config.toml
n_layer = 8
d_model = 512
head_dim = 64
norm = "rmsnorm"
norm_place = "pre"
norm_eps = 1e-05
positions = "alibi"
qk_norm = false
tie_embeddings = true
optimizer = "muon_variant"
lr = 0.0106
lr_head = 0.00661
warmup_steps = 200
batch_tokens = 131072
train_tokens = 662700000
Each number is 200 + 40 x the weight over its row's rms, rounded and kept within 0 to 999. Layers, rows and columns count from 0. The size before them is the row's rms in percent of the matrix's.

# up: layer 2 MLP up, 2048x512, rms 0.114, rows 1037-1063, columns 0-127
# down: layer 2 MLP down (transposed), 2048x512, rms 0.0565, rows 1037-1063, columns 0-127
up1037,107,174,174,157,196,138,223,153,148,234,202,233,177,213,230,287,164,186,197,202,186,103,174,146,175,197,231,173,245,138,203,133,285,242,223,222,132,139,210,183,183,212,216,186,213,248,165,217,171,279,144,215,291,172,202,132,174,213,201,159,172,160,155,267,230,205,126,179,205,208,253,258,141,158,187,131,221,143,178,209,180,109,155,256,209,170,212,163,257,182,244,169,214,205,273,224,277,219,191,184,135,227,181,264,189,218,170,118,187,196,190,164,254,280,246,219,190,237,230,204,191,179,159,150,203,212,176,204,172
down1037,104,151,205,179,277,204,136,226,180,123,259,109,204,156,209,186,186,225,198,288,202,217,199,104,221,222,212,224,158,229,187,234,198,111,252,159,294,191,213,223,204,187,223,176,205,212,159,212,205,229,210,243,231,108,185,116,178,255,185,207,206,199,214,201,215,233,224,275,231,252,196,218,157,212,197,177,185,195,208,218,163,178,260,225,256,241,242,152,216,259,118,146,243,205,251,173,235,241,124,233,225,215,228,148,218,226,177,237,149,208,177,262,230,179,236,201,176,191,171,212,135,165,196,251,248,261,182,189,215
up1038,099,227,200,219,151,221,255,212,131,244,177,217,108,175,211,213,176,196,219,261,188,168,265,218,197,235,163,145,194,194,174,170,241,159,199,185,147,225,215,194,214,172,163,253,274,219,214,197,131,212,168,134,175,232,208,146,214,164,283,237,151,206,146,229,253,152,187,208,206,188,233,285,266,201,151,170,191,191,221,233,203,212,172,212,206,208,207,301,152,142,201,232,142,250,181,206,312,250,256,259,219,184,197,172,174,251,145,197,182,220,248,175,208,259,197,261,150,219,215,223,175,171,165,253,177,129,266,117,257
down1038,094,275,171,191,214,178,203,226,153,194,228,116,205,243,245,123,150,192,213,214,184,155,209,224,230,104,224,182,244,185,253,265,185,203,185,226,220,201,192,219,192,198,181,154,235,161,204,165,158,263,178,205,218,204,249,213,229,156,260,194,178,159,159,164,172,147,191,207,259,220,188,285,180,203,196,144,177,208,213,150,161,267,192,119,207,201,209,234,192,200,145,210,158,167,258,162,124,209,196,217,231,152,154,167,134,257,205,192,183,272,221,248,167,117,228,183,294,183,202,155,205,232,189,174,250,194,200,308,174
up1039,091,170,231,148,178,251,214,144,210,145,158,203,172,228,215,239,202,189,137,194,191,204,174,214,236,223,145,256,207,190,207,279,247,179,187,205,168,185,148,244,153,152,203,105,188,247,205,236,202,179,172,207,229,209,182,218,206,183,248,182,150,113,232,70,254,248,240,227,134,102,171,188,254,125,171,170,253,195,260,195,167,235,224,179,202,218,232,218,251,173,168,225,280,190,229,217,154,221,150,233,311,184,221,188,175,233,175,185,234,199,293,249,215,213,233,248,238,235,261,202,168,197,158,207,210,250,151,209,187
down1039,092,263,186,275,213,220,206,162,207,224,126,214,215,228,208,170,187,222,228,233,163,202,254,209,200,176,210,215,279,191,214,96,125,149,209,201,227,163,199,189,154,289,110,237,205,183,245,236,183,240,194,171,178,183,146,192,169,193,155,139,244,220,270,252,190,190,165,216,304,187,194,157,201,159,158,204,175,234,154,153,221,212,244,179,251,287,250,222,231,243,223,193,231,173,170,240,255,201,213,78,179,147,174,245,186,236,140,291,196,146,153,218,232,175,243,172,230,249,233,196,281,188,185,186,158,212,264,147,183
up1040,098,156,202,252,229,239,171,203,174,154,168,199,233,169,196,172,255,203,213,151,229,240,230,259,170,161,206,153,277,215,254,170,219,215,164,204,81,181,155,192,200,198,164,253,175,170,133,211,306,289,183,270,160,159,124,253,228,134,222,207,125,208,156,96,205,216,234,225,196,187,232,211,196,215,198,231,212,190,180,164,176,166,221,196,239,210,283,197,212,207,173,253,165,147,229,263,180,209,136,251,265,207,209,228,227,236,227,240,182,247,197,201,208,246,149,142,187,199,140,205,139,200,251,214,191,181,240,225,166
down1040,098,187,218,215,231,180,235,189,260,187,248,258,216,270,132,183,249,211,170,187,178,157,193,158,142,220,136,230,196,127,206,218,235,145,160,217,215,182,204,194,242,188,184,150,204,250,248,237,154,102,251,186,225,168,242,218,179,223,166,108,229,215,235,178,257,260,215,238,180,212,189,194,101,198,243,213,248,215,200,223,172,212,181,202,247,173,139,127,209,201,202,235,168,289,259,155,268,196,263,176,266,210,215,168,243,234,220,86,228,227,184,191,205,211,195,185,193,254,321,202,210,242,183,148,186,224,236,114,282
up1041,101,218,189,166,167,225,210,245,230,202,195,183,231,226,174,174,205,147,159,210,215,172,168,222,170,195,254,212,197,219,207,275,206,164,155,223,187,201,177,222,291,175,130,124,219,232,208,210,228,187,246,268,125,159,225,178,226,215,132,234,202,191,225,205,203,203,218,198,184,170,234,146,214,194,219,158,206,293,237,186,162,159,288,107,156,139,208,162,158,201,256,178,232,190,130,173,264,153,198,225,171,166,204,292,145,189,157,198,266,147,192,211,269,156,174,217,141,146,230,183,157,221,245,196,204,251,181,211,225
down1041,095,225,165,171,192,218,200,244,282,202,223,241,210,119,197,249,239,260,125,254,191,223,189,246,252,188,151,123,197,140,113,227,254,217,251,215,191,133,202,181,229,143,245,257,247,191,197,203,168,160,128,197,215,238,156,211,142,246,232,226,286,152,226,199,173,186,170,185,211,167,199,156,178,246,232,164,221,230,182,181,176,243,181,236,214,264,173,136,125,193,164,277,183,160,185,202,191,203,195,187,191,194,168,157,196,217,128,190,246,236,174,253,226,227,158,209,141,164,198,230,224,228,253,263,163,192,171,211,196
up1042,110,187,150,179,218,219,199,191,203,203,119,218,258,135,163,196,154,265,215,200,190,223,278,242,232,141,227,198,133,195,196,222,188,164,197,204,222,194,257,195,146,169,164,210,246,149,240,215,229,181,244,286,267,238,233,162,208,197,163,257,264,176,211,261,165,129,142,156,212,128,281,189,241,222,209,215,193,199,124,233,212,258,241,206,205,214,187,249,227,162,215,222,150,176,230,241,211,208,170,239,190,228,227,184,184,217,222,183,115,143,233,169,168,223,229,175,165,170,247,258,194,228,159,176,176,174,280,231,238
down1042,104,168,184,212,127,175,131,117,221,137,257,293,281,141,222,234,135,209,217,207,199,145,275,217,222,255,189,182,155,178,247,140,119,264,230,152,209,235,141,190,195,207,256,214,273,307,232,200,142,237,232,201,226,180,166,249,249,212,156,209,144,168,251,172,208,212,266,178,215,279,182,205,248,151,225,173,233,140,202,226,232,136,194,244,252,223,222,229,212,202,208,273,244,195,161,116,217,189,157,213,115,156,138,190,229,167,225,190,143,135,174,217,167,259,159,151,267,216,149,168,163,170,204,267,180,185,152,150,192
up1043,109,211,141,280,177,163,161,204,214,167,235,271,194,187,203,218,244,232,160,203,262,191,169,176,216,178,205,122,176,219,202,129,174,154,220,262,169,238,234,180,211,173,227,175,146,181,226,156,249,249,212,157,218,285,194,149,213,191,193,171,117,212,118,240,172,139,165,174,187,221,224,242,119,156,237,235,141,197,175,172,192,270,265,157,175,222,153,232,209,224,207,155,200,196,221,256,245,256,216,188,166,160,171,208,256,238,214,273,121,240,174,271,202,213,237,170,138,211,178,192,290,254,234,212,240,91,228,232,186
down1043,113,253,146,191,209,223,173,180,162,126,189,165,176,149,198,226,225,217,229,201,201,170,190,143,186,146,224,245,241,139,231,260,177,139,172,105,185,245,224,174,226,164,265,235,236,252,210,187,190,216,170,275,216,223,144,172,194,192,262,225,162,168,289,145,152,282,226,188,205,184,238,108,223,241,148,145,216,196,219,179,145,179,226,164,246,230,268,191,208,286,158,235,185,205,127,175,223,199,137,176,258,173,137,276,173,260,150,235,295,313,160,205,270,193,203,227,197,181,173,174,152,215,146,199,137,167,139,240,221
up1044,097,209,160,259,112,233,203,136,232,170,161,189,147,222,231,197,223,195,230,221,210,253,215,253,181,174,139,184,175,184,225,161,125,221,297,269,202,253,195,206,206,216,212,221,272,165,192,224,203,237,186,201,220,147,236,167,285,149,229,231,124,163,107,233,203,132,189,171,138,230,267,186,205,183,135,192,168,170,187,231,194,152,236,177,223,207,242,177,196,269,171,196,261,264,188,190,195,168,252,162,218,247,176,162,245,294,182,171,166,266,185,281,226,209,167,209,79,226,257,226,211,199,124,255,231,210,214,238,184
down1044,092,206,172,295,191,167,214,284,282,148,200,180,173,199,173,160,179,212,215,185,236,230,224,255,170,206,201,148,208,248,219,191,235,207,248,170,202,134,145,250,203,271,238,222,170,192,188,166,235,105,150,216,252,183,198,115,77,235,207,219,221,223,204,173,253,188,155,222,212,125,225,242,124,233,246,224,180,145,176,219,251,239,261,185,176,182,197,220,151,177,245,184,158,191,239,228,308,249,226,231,161,213,239,175,168,198,159,211,182,119,71,220,177,160,194,207,243,210,273,183,153,255,40,229,200,200,173,190,185
up1045,108,181,223,239,273,196,205,167,196,128,129,151,187,229,229,201,157,258,208,116,168,154,232,132,175,166,226,195,193,260,292,263,182,259,182,213,218,181,213,203,85,275,184,194,195,171,203,157,198,196,217,153,199,168,224,172,213,218,213,182,184,209,208,155,170,183,159,156,194,236,189,168,147,152,201,241,206,205,140,204,208,184,233,152,197,241,165,243,175,198,244,278,114,161,159,289,152,185,162,153,236,169,208,233,219,292,225,217,191,251,213,200,165,151,229,193,245,204,154,189,197,216,200,220,150,137,186,274,171
down1045,099,229,150,165,176,145,122,210,166,252,154,222,136,85,201,165,237,182,190,182,199,234,212,164,154,211,218,224,232,146,198,200,222,169,196,231,212,204,138,169,242,222,102,169,200,145,244,216,120,103,186,128,210,191,237,245,186,168,178,173,177,224,190,263,253,213,142,142,195,158,150,225,165,161,202,260,169,214,239,193,223,216,190,155,169,176,169,188,239,128,121,102,221,227,176,296,249,215,218,213,190,250,259,214,180,147,212,137,216,273,165,171,151,238,212,161,212,254,230,257,225,204,192,151,267,233,205,247,220
up1046,104,216,148,218,193,214,182,196,191,242,237,221,221,160,187,228,177,257,329,198,216,163,132,89,156,188,175,247,180,178,183,258,143,199,287,225,221,204,161,228,206,193,169,248,245,182,232,146,110,227,267,250,208,175,211,161,178,244,276,208,232,224,128,126,124,146,196,235,244,260,256,140,152,214,138,184,158,211,208,235,235,217,174,188,251,172,222,220,224,228,248,147,230,211,195,172,213,175,195,188,243,233,213,168,139,245,240,189,220,164,127,181,138,197,226,236,184,242,214,252,196,187,236,296,191,255,174,280,178
down1046,105,232,183,133,195,168,163,197,237,231,199,206,216,151,151,170,131,246,230,229,202,186,188,191,208,262,209,192,197,150,172,271,244,196,228,225,140,263,218,190,258,121,155,225,190,211,219,139,200,220,203,198,168,136,217,272,179,165,188,248,219,253,238,189,225,174,152,237,210,227,225,183,132,159,194,210,229,181,249,241,226,199,190,170,199,210,211,240,288,226,267,217,209,166,238,231,229,176,251,255,241,194,228,221,164,191,159,173,248,253,201,175,209,295,149,237,245,200,104,215,157,123,273,226,260,206,176,177,227
up1047,092,261,283,238,163,223,195,158,185,168,214,214,199,231,210,208,195,219,193,189,245,160,172,165,216,238,233,260,199,187,160,149,196,251,229,204,236,199,105,182,271,180,158,169,150,189,132,207,224,181,207,211,149,173,157,126,250,209,103,137,217,211,205,147,174,123,213,137,206,222,192,250,152,161,206,226,203,248,194,203,221,190,217,191,250,188,232,169,179,164,163,247,123,151,195,156,244,224,195,231,128,147,200,170,215,250,312,156,225,221,171,271,223,232,171,197,251,247,235,204,229,280,188,190,178,163,209,173,121
down1047,090,220,143,133,225,266,189,251,182,210,173,218,243,152,193,197,228,129,255,159,194,221,313,207,215,192,176,251,157,197,189,138,143,153,233,188,160,178,234,266,190,202,205,175,224,199,172,188,262,191,236,194,159,216,248,142,205,134,255,227,153,256,227,213,238,146,220,245,215,231,207,173,213,97,222,157,214,179,189,179,237,149,212,218,160,205,203,175,244,202,161,127,192,170,200,201,132,193,166,220,232,231,182,126,271,178,175,207,226,225,257,263,242,247,127,235,152,295,191,224,196,267,149,153,231,205,223,111,177
up1048,103,197,210,180,140,195,233,229,200,229,206,171,206,202,232,235,187,219,214,163,151,199,215,216,140,225,217,206,166,198,201,220,146,254,267,184,248,189,231,231,153,190,151,245,234,177,193,217,232,187,164,194,251,267,212,150,217,236,176,101,234,195,126,189,238,178,185,176,202,214,263,153,157,216,231,166,175,184,215,142,218,101,187,214,213,191,208,218,185,206,189,199,195,235,154,245,177,193,192,278,210,248,197,160,174,175,245,154,150,144,177,235,178,212,274,151,193,207,251,141,180,258,203,295,155,211,202,185,192
down1048,094,211,210,209,255,216,173,157,319,280,228,215,219,190,208,302,172,211,124,143,239,212,201,233,169,226,252,190,134,189,163,282,239,182,248,218,200,183,190,203,182,242,282,163,219,249,258,169,226,146,186,265,153,154,152,223,159,169,174,168,246,225,177,211,176,114,152,208,235,174,184,181,164,146,217,208,160,191,205,249,209,196,159,134,226,165,193,164,184,248,177,213,254,194,150,204,169,220,279,179,132,188,225,115,215,201,123,171,240,224,260,204,263,211,159,265,231,186,148,221,205,246,235,141,164,253,251,194,180
up1049,101,204,157,200,192,250,235,325,200,134,236,213,156,227,183,218,254,233,216,116,197,239,265,235,225,248,264,224,172,245,181,237,207,162,247,267,260,218,269,222,220,233,194,176,258,255,159,262,93,244,106,230,190,182,219,180,159,255,239,166,211,219,246,208,234,159,223,211,194,201,270,215,177,163,160,208,262,180,260,244,162,202,211,248,162,148,185,163,115,206,208,202,209,196,222,168,187,235,174,121,183,200,148,256,209,150,174,232,206,233,250,208,196,260,169,151,198,272,162,194,213,131,267,140,186,158,203,252,212
down1049,103,140,244,169,240,199,316,251,108,202,192,191,235,204,230,207,133,197,186,168,230,211,200,233,286,212,211,212,217,187,202,204,266,210,158,161,154,207,199,210,164,176,121,197,154,257,235,148,238,227,232,177,262,224,199,210,238,213,240,255,191,265,182,173,246,182,220,251,209,241,222,164,195,124,218,131,242,231,279,192,209,241,236,151,190,221,199,275,127,159,143,216,178,182,306,146,216,223,226,161,139,219,189,244,277,153,187,181,170,163,149,234,192,176,150,203,206,180,226,182,256,188,216,154,143,172,210,216,174
up1050,103,147,278,196,168,194,150,212,184,167,205,157,138,188,183,235,260,231,205,213,186,281,217,173,133,246,91,189,260,116,278,219,205,259,182,190,147,223,191,152,235,210,167,210,218,194,182,193,219,105,255,203,270,162,254,231,194,127,222,165,206,250,127,217,195,211,210,220,238,204,174,216,283,208,175,227,152,202,269,222,187,244,155,154,227,274,151,198,80,187,172,211,192,237,201,206,140,274,194,207,167,262,150,220,235,243,244,253,187,188,130,173,191,190,190,221,239,160,233,143,254,228,168,243,232,213,184,235,165
down1050,099,148,208,229,187,140,158,243,189,197,148,205,155,220,266,183,188,197,195,182,231,182,227,239,177,188,223,212,214,239,206,207,170,153,239,156,144,191,190,217,208,203,241,183,164,140,192,238,206,308,212,130,192,171,212,192,235,225,201,198,185,187,219,136,190,160,228,130,237,187,260,146,197,196,185,226,260,157,269,242,208,176,135,208,225,226,173,191,192,183,193,193,168,178,234,225,128,205,237,179,232,180,194,273,176,193,208,200,186,200,122,125,247,250,200,191,141,222,132,206,196,172,195,160,243,284,215,201,262
up1051,104,197,286,215,106,186,172,176,196,197,213,218,184,232,176,160,211,255,223,220,202,222,222,190,188,176,197,186,266,197,94,273,259,206,215,220,239,247,224,270,354,275,172,204,186,228,134,206,141,162,175,187,244,120,264,185,155,189,252,221,215,170,190,210,151,238,257,226,251,127,264,169,185,156,203,187,239,280,188,184,222,212,162,246,223,151,234,215,235,205,214,145,138,149,119,204,134,172,243,170,265,246,145,178,186,165,231,217,200,127,281,134,263,221,208,164,211,213,199,149,125,175,257,264,199,161,214,202,190
down1051,110,211,251,159,244,176,167,170,200,271,221,231,215,194,213,179,188,215,222,212,217,173,219,180,216,171,173,186,154,205,108,202,241,186,212,166,230,191,166,198,153,179,186,180,210,250,260,155,183,213,216,237,185,298,174,200,156,227,276,200,210,245,178,98,225,259,236,171,259,186,273,260,238,224,231,230,232,288,187,187,223,154,122,267,279,209,221,193,177,218,225,147,171,189,169,308,250,124,194,197,220,285,186,171,218,228,147,255,135,180,233,250,199,184,196,184,215,156,211,258,230,209,164,213,233,207,168,197,205
up1052,099,187,148,170,209,100,185,205,150,204,312,89,217,163,264,191,235,148,280,130,220,209,252,119,261,182,261,202,151,103,124,223,187,228,280,179,180,180,193,234,177,220,252,213,230,191,207,159,208,233,256,187,210,192,179,253,202,213,118,167,224,173,231,247,156,234,210,176,191,110,214,199,230,176,182,234,197,199,208,203,269,233,145,251,247,262,142,276,220,180,154,181,231,189,228,261,201,227,216,204,221,219,208,202,169,187,203,231,216,190,265,205,165,120,139,183,202,201,200,206,198,185,172,139,203,219,277,190,142
down1052,096,49,157,157,180,240,194,248,205,227,164,227,129,276,141,275,136,201,274,259,201,170,174,179,210,194,182,210,210,200,202,194,311,230,231,139,234,248,261,184,234,157,144,197,262,292,233,226,166,186,260,206,218,188,181,251,222,178,176,218,171,271,231,174,246,160,235,223,152,180,171,174,198,189,318,204,251,212,245,151,146,106,183,240,147,179,158,187,205,229,217,225,184,145,176,131,159,176,166,180,202,195,183,146,177,219,201,187,213,109,214,85,146,213,173,170,85,151,199,241,261,186,193,237,219,186,242,151,224
up1053,092,134,117,143,252,143,206,286,309,233,175,140,195,149,226,243,175,190,197,124,166,176,207,127,169,259,193,205,221,265,227,144,268,172,173,245,206,198,208,138,242,180,190,212,147,240,184,229,147,181,207,127,180,205,286,155,201,233,170,279,258,175,196,221,214,217,197,161,177,216,187,244,226,228,142,170,185,202,251,234,242,204,246,226,197,272,240,221,169,207,195,188,263,148,174,201,290,265,179,178,209,174,145,139,230,254,207,229,205,183,243,230,172,186,242,205,193,214,197,192,254,232,265,259,188,241,207,149,120
down1053,098,226,217,255,171,165,212,148,242,155,208,184,213,119,201,174,165,144,152,151,199,204,183,263,160,240,185,303,228,203,191,290,258,148,189,210,236,160,210,218,248,143,196,177,201,168,173,157,200,179,185,185,245,258,199,127,260,298,207,145,199,210,195,231,132,264,188,191,211,192,187,258,185,189,111,260,202,220,238,239,239,251,195,194,211,211,198,186,229,136,141,197,168,305,168,249,230,170,196,171,220,201,170,167,282,194,145,232,221,207,214,188,178,203,217,189,233,168,240,174,175,197,232,263,166,155,95,219,201
up1054,099,191,202,138,237,225,247,183,237,206,188,198,144,171,167,151,169,172,134,261,155,241,266,231,169,263,171,238,182,180,230,232,223,129,183,204,220,204,159,196,256,242,137,167,195,201,254,168,238,265,152,151,188,202,105,167,180,199,271,230,207,255,149,209,205,234,210,194,165,218,144,212,194,215,197,257,167,204,185,255,180,277,185,233,156,165,162,185,192,141,246,205,176,200,247,177,122,230,193,245,161,197,227,163,216,198,152,235,260,243,198,234,225,165,222,161,172,274,172,172,173,163,217,196,220,258,158,140,294
down1054,099,277,185,174,253,248,193,183,245,206,180,225,164,175,157,225,144,161,222,197,247,203,187,199,236,149,215,200,174,223,192,146,212,169,205,210,190,199,200,201,196,213,174,243,178,118,129,234,219,199,213,184,252,151,170,225,234,124,182,234,190,147,290,155,180,172,175,174,197,238,129,140,225,233,248,156,277,226,183,244,196,227,149,242,246,215,235,173,237,180,249,178,143,215,271,205,196,201,199,221,254,179,251,183,146,173,229,240,165,240,246,257,168,241,156,259,199,190,257,143,241,179,246,239,186,151,205,144,226
up1055,110,254,179,248,207,288,149,233,168,198,148,229,210,245,217,257,260,205,239,191,216,160,179,246,231,212,233,238,188,243,204,187,258,253,152,181,223,266,128,179,196,182,144,180,185,299,193,175,242,233,207,239,191,224,180,210,191,194,187,162,154,142,205,146,201,231,202,141,259,210,189,186,167,215,134,208,212,225,230,156,102,190,252,223,164,174,226,247,104,275,260,259,203,188,168,224,204,256,188,172,155,188,163,229,154,226,177,169,217,155,210,179,136,221,134,241,235,133,212,184,176,258,225,233,157,182,189,162,129
down1055,113,257,314,204,257,245,223,183,238,172,155,217,136,213,183,179,198,226,240,208,216,191,236,240,207,212,222,275,107,232,212,99,226,177,223,93,219,208,150,150,200,182,289,186,220,135,161,205,237,220,253,258,227,203,188,218,155,246,225,195,241,213,232,168,145,201,159,202,201,248,204,231,252,152,171,202,237,199,143,191,233,206,200,290,190,250,189,155,153,249,185,160,219,169,252,190,186,257,264,162,156,190,172,247,223,160,282,231,213,184,164,167,271,181,189,168,260,138,148,177,232,237,271,165,204,215,157,164,234
up1056,105,224,226,218,183,200,206,292,135,200,250,189,157,211,205,242,183,227,237,177,253,86,197,216,187,148,178,103,192,145,233,253,153,282,277,190,188,182,203,184,168,218,211,243,234,169,253,253,236,263,281,166,255,214,178,211,222,148,226,165,231,270,176,223,240,210,271,207,182,196,262,150,182,271,202,103,149,230,232,174,166,118,192,202,221,159,204,225,241,264,144,205,211,269,197,203,169,210,189,167,254,126,219,146,164,210,225,299,172,239,186,204,221,163,246,187,213,154,306,207,205,209,263,252,215,218,197,213,203
down1056,106,232,180,184,258,220,212,185,170,155,202,185,212,300,229,157,203,261,183,96,175,215,213,225,220,198,183,178,155,199,232,226,221,197,186,264,264,280,202,202,221,221,211,213,177,232,143,207,221,262,144,183,275,250,253,153,253,267,171,93,174,215,295,230,161,152,151,169,201,106,144,234,176,218,248,224,208,213,181,208,300,219,251,214,173,141,171,110,263,237,250,284,264,159,196,212,210,215,156,246,197,203,124,207,208,118,180,178,256,225,205,181,183,195,181,194,236,127,202,186,240,214,253,171,137,166,179,151,163
up1057,097,148,220,206,183,132,173,124,181,275,150,248,188,201,171,224,200,207,190,212,250,233,232,213,114,184,167,199,236,255,226,182,192,233,192,264,133,269,203,160,173,187,234,250,216,205,220,186,229,302,220,224,253,162,140,171,190,173,263,223,296,169,184,187,139,249,206,215,212,310,219,164,214,254,164,241,207,229,250,149,151,206,235,155,180,155,219,180,231,168,194,309,167,241,239,221,181,204,204,151,250,177,193,202,240,262,225,136,186,213,199,99,217,202,206,227,229,189,117,245,165,209,198,210,264,203,193,177,236
down1057,085,181,138,176,296,184,205,154,267,197,185,209,210,205,207,176,167,134,142,137,201,161,149,165,247,227,285,172,221,256,165,281,296,143,228,178,274,141,185,247,220,247,172,219,135,220,243,203,192,152,154,179,135,254,160,190,169,222,218,236,138,204,295,228,254,198,153,203,158,209,222,213,126,185,214,205,182,243,139,223,208,234,272,204,228,145,235,234,184,161,216,133,239,273,204,156,154,255,172,207,172,234,241,247,184,163,188,165,291,222,153,234,164,196,173,237,228,223,267,226,152,191,228,164,189,159,173,186,226
up1058,102,192,161,123,203,185,251,178,173,227,150,161,307,235,203,225,137,149,282,242,171,150,202,145,126,250,137,134,185,211,203,194,210,195,186,174,232,206,204,268,248,198,243,179,188,172,154,249,210,175,168,217,240,196,198,145,225,179,178,236,139,229,159,192,197,149,245,181,182,196,237,145,148,258,202,158,202,204,197,169,93,199,237,221,250,199,221,154,204,167,239,165,208,159,88,172,227,202,234,216,222,193,239,242,207,154,163,175,208,274,252,172,189,187,162,162,168,148,154,157,214,223,194,262,205,248,146,138,249
down1058,099,196,83,235,202,194,205,202,167,171,236,175,130,185,319,189,197,232,186,244,171,211,221,232,203,262,205,236,167,183,201,237,219,191,259,172,112,124,188,187,107,215,160,156,175,199,234,296,223,231,212,184,111,191,252,137,128,113,213,230,232,232,264,243,228,205,173,154,178,205,208,169,253,193,193,254,238,197,181,177,178,198,221,157,189,195,178,237,209,235,262,159,224,209,159,182,226,252,189,197,252,223,215,220,217,194,147,207,264,262,267,167,223,216,127,169,253,215,166,236,230,189,233,171,143,207,228,234,190
up1059,093,251,254,203,294,191,271,211,247,163,166,210,201,227,134,148,188,235,162,312,266,180,222,188,283,141,158,229,186,206,170,117,168,146,121,152,204,267,241,210,159,214,177,172,214,252,185,179,153,196,210,247,211,211,227,142,210,212,183,161,184,202,181,171,140,227,164,265,134,206,174,149,229,245,242,205,178,215,128,193,180,161,148,206,187,256,205,239,161,270,251,209,209,178,183,238,183,230,221,198,308,261,180,199,219,183,140,197,167,189,181,252,258,126,175,199,182,134,200,235,172,194,228,181,226,207,162,208,197
down1059,095,151,203,181,223,218,222,245,197,206,240,197,245,229,152,200,187,206,250,235,260,148,165,196,201,195,203,171,203,175,199,174,158,281,131,164,292,210,139,143,245,223,227,157,175,175,175,202,253,279,217,275,219,163,135,190,205,227,266,170,173,203,240,138,182,199,207,171,182,124,223,233,188,199,211,204,300,227,165,236,176,134,128,173,210,221,143,211,153,228,143,270,265,261,209,232,224,208,213,157,135,171,128,210,224,217,289,157,162,136,226,171,180,217,205,69,193,224,227,215,209,167,256,193,159,193,159,175,180
up1060,100,179,184,228,184,175,225,217,203,151,172,233,203,204,148,176,161,159,190,213,254,216,226,185,183,158,194,234,234,121,177,188,210,184,237,247,168,223,323,210,162,166,296,192,187,181,186,202,245,209,113,114,240,161,142,192,229,245,239,177,158,215,171,219,160,147,117,194,221,218,170,176,247,224,134,239,186,233,175,222,204,210,216,189,209,151,148,258,181,231,185,126,188,188,142,197,210,202,177,252,129,221,145,191,266,175,197,226,208,229,169,187,196,232,211,231,202,184,194,195,206,215,171,212,215,191,213,199,161
down1060,093,237,205,245,233,186,234,204,228,212,239,233,205,143,262,206,161,155,229,150,181,213,220,211,237,189,170,159,134,194,175,240,160,239,199,223,221,266,232,132,213,194,144,201,201,192,169,224,201,130,174,155,254,235,215,204,178,165,204,169,245,243,241,132,180,233,231,111,157,239,206,123,217,203,167,218,191,154,97,229,217,194,152,194,212,220,193,194,232,222,243,214,233,149,210,185,302,182,233,185,283,190,203,202,150,218,306,141,149,210,143,238,175,189,224,219,199,178,230,127,191,234,186,204,138,236,199,281,259
up1061,088,217,222,180,129,155,186,189,201,270,211,301,178,267,174,250,201,293,242,184,170,210,165,124,122,210,156,193,188,206,86,264,231,116,186,284,186,156,265,192,215,217,136,160,183,256,220,220,176,161,189,175,236,200,227,250,132,249,205,192,174,290,156,196,257,179,196,177,249,234,185,179,159,167,171,184,120,189,208,202,231,209,199,164,161,261,161,181,208,228,195,215,202,174,185,225,188,217,115,220,213,258,234,196,239,174,148,192,202,189,169,162,150,155,168,203,188,244,189,235,258,150,267,163,160,212,260,226,186
down1061,091,307,174,230,193,162,164,228,178,165,194,241,207,235,259,231,240,225,176,173,200,124,188,159,163,232,231,200,279,251,207,247,159,191,216,60,213,203,175,238,174,203,187,192,181,133,232,290,229,158,195,296,155,199,163,176,177,168,219,143,173,181,224,175,223,253,187,193,189,194,220,296,161,207,226,231,255,163,199,187,201,154,322,135,236,236,215,218,208,144,199,162,215,232,239,214,175,259,270,194,238,132,177,213,170,234,214,170,204,127,155,185,282,160,191,159,222,201,191,132,173,192,186,193,194,264,188,283,230
up1062,097,141,190,134,246,250,230,213,168,231,244,190,159,325,144,187,190,200,181,178,225,153,190,163,214,208,274,225,249,130,115,201,191,163,120,268,243,242,237,138,193,159,222,246,195,217,241,226,193,123,213,196,164,193,230,189,287,224,214,238,145,166,199,198,170,176,179,259,133,217,244,110,190,157,281,312,169,221,184,163,186,225,201,162,210,271,232,202,228,159,156,166,245,142,239,196,143,208,179,254,217,190,255,222,242,223,214,175,126,178,240,247,171,181,155,171,261,199,258,218,191,261,200,262,222,248,227,155,250
down1062,090,288,191,315,235,168,161,203,266,192,112,224,254,184,195,252,238,190,270,197,176,268,232,260,179,277,207,189,157,219,209,192,183,201,249,213,146,184,151,265,169,280,258,222,163,187,111,241,156,166,195,142,175,167,231,263,163,250,237,189,209,159,192,207,245,234,205,268,224,196,169,179,184,231,105,180,226,229,197,269,195,195,232,249,205,216,166,241,250,204,252,229,188,263,246,176,188,164,239,209,148,189,205,172,200,202,152,152,158,180,216,208,250,193,233,191,130,185,172,188,165,245,182,198,157,176,227,179,227
up1063,091,212,203,154,232,205,198,215,180,228,232,157,206,170,199,226,236,276,172,249,197,240,187,196,171,179,212,127,150,164,212,228,154,207,122,242,158,185,268,219,188,213,174,145,222,168,144,176,198,166,241,181,204,207,222,239,96,179,148,153,312,220,195,220,176,187,211,163,218,141,176,150,200,197,180,130,198,202,200,258,208,254,214,271,155,221,166,192,217,198,232,182,191,214,249,180,189,219,160,155,241,212,170,222,188,270,213,200,221,236,278,182,90,172,209,201,219,195,208,152,175,272,195,225,174,183,187,169,202
down1063,098,165,202,199,89,270,186,255,135,249,161,201,228,152,150,262,146,184,189,236,196,253,214,174,136,133,229,237,228,146,219,186,228,271,216,154,154,231,198,215,208,247,197,140,200,208,207,200,170,187,235,188,231,182,152,211,189,250,242,226,154,190,103,179,199,262,184,225,233,252,160,253,239,206,193,248,192,146,249,203,222,176,216,215,211,279,176,187,178,135,242,174,211,258,204,208,214,200,211,213,187,212,194,201,282,197,192,188,186,192,223,203,235,225,203,126,217,131,217,151,249,211,174,237,147,191,220,183,118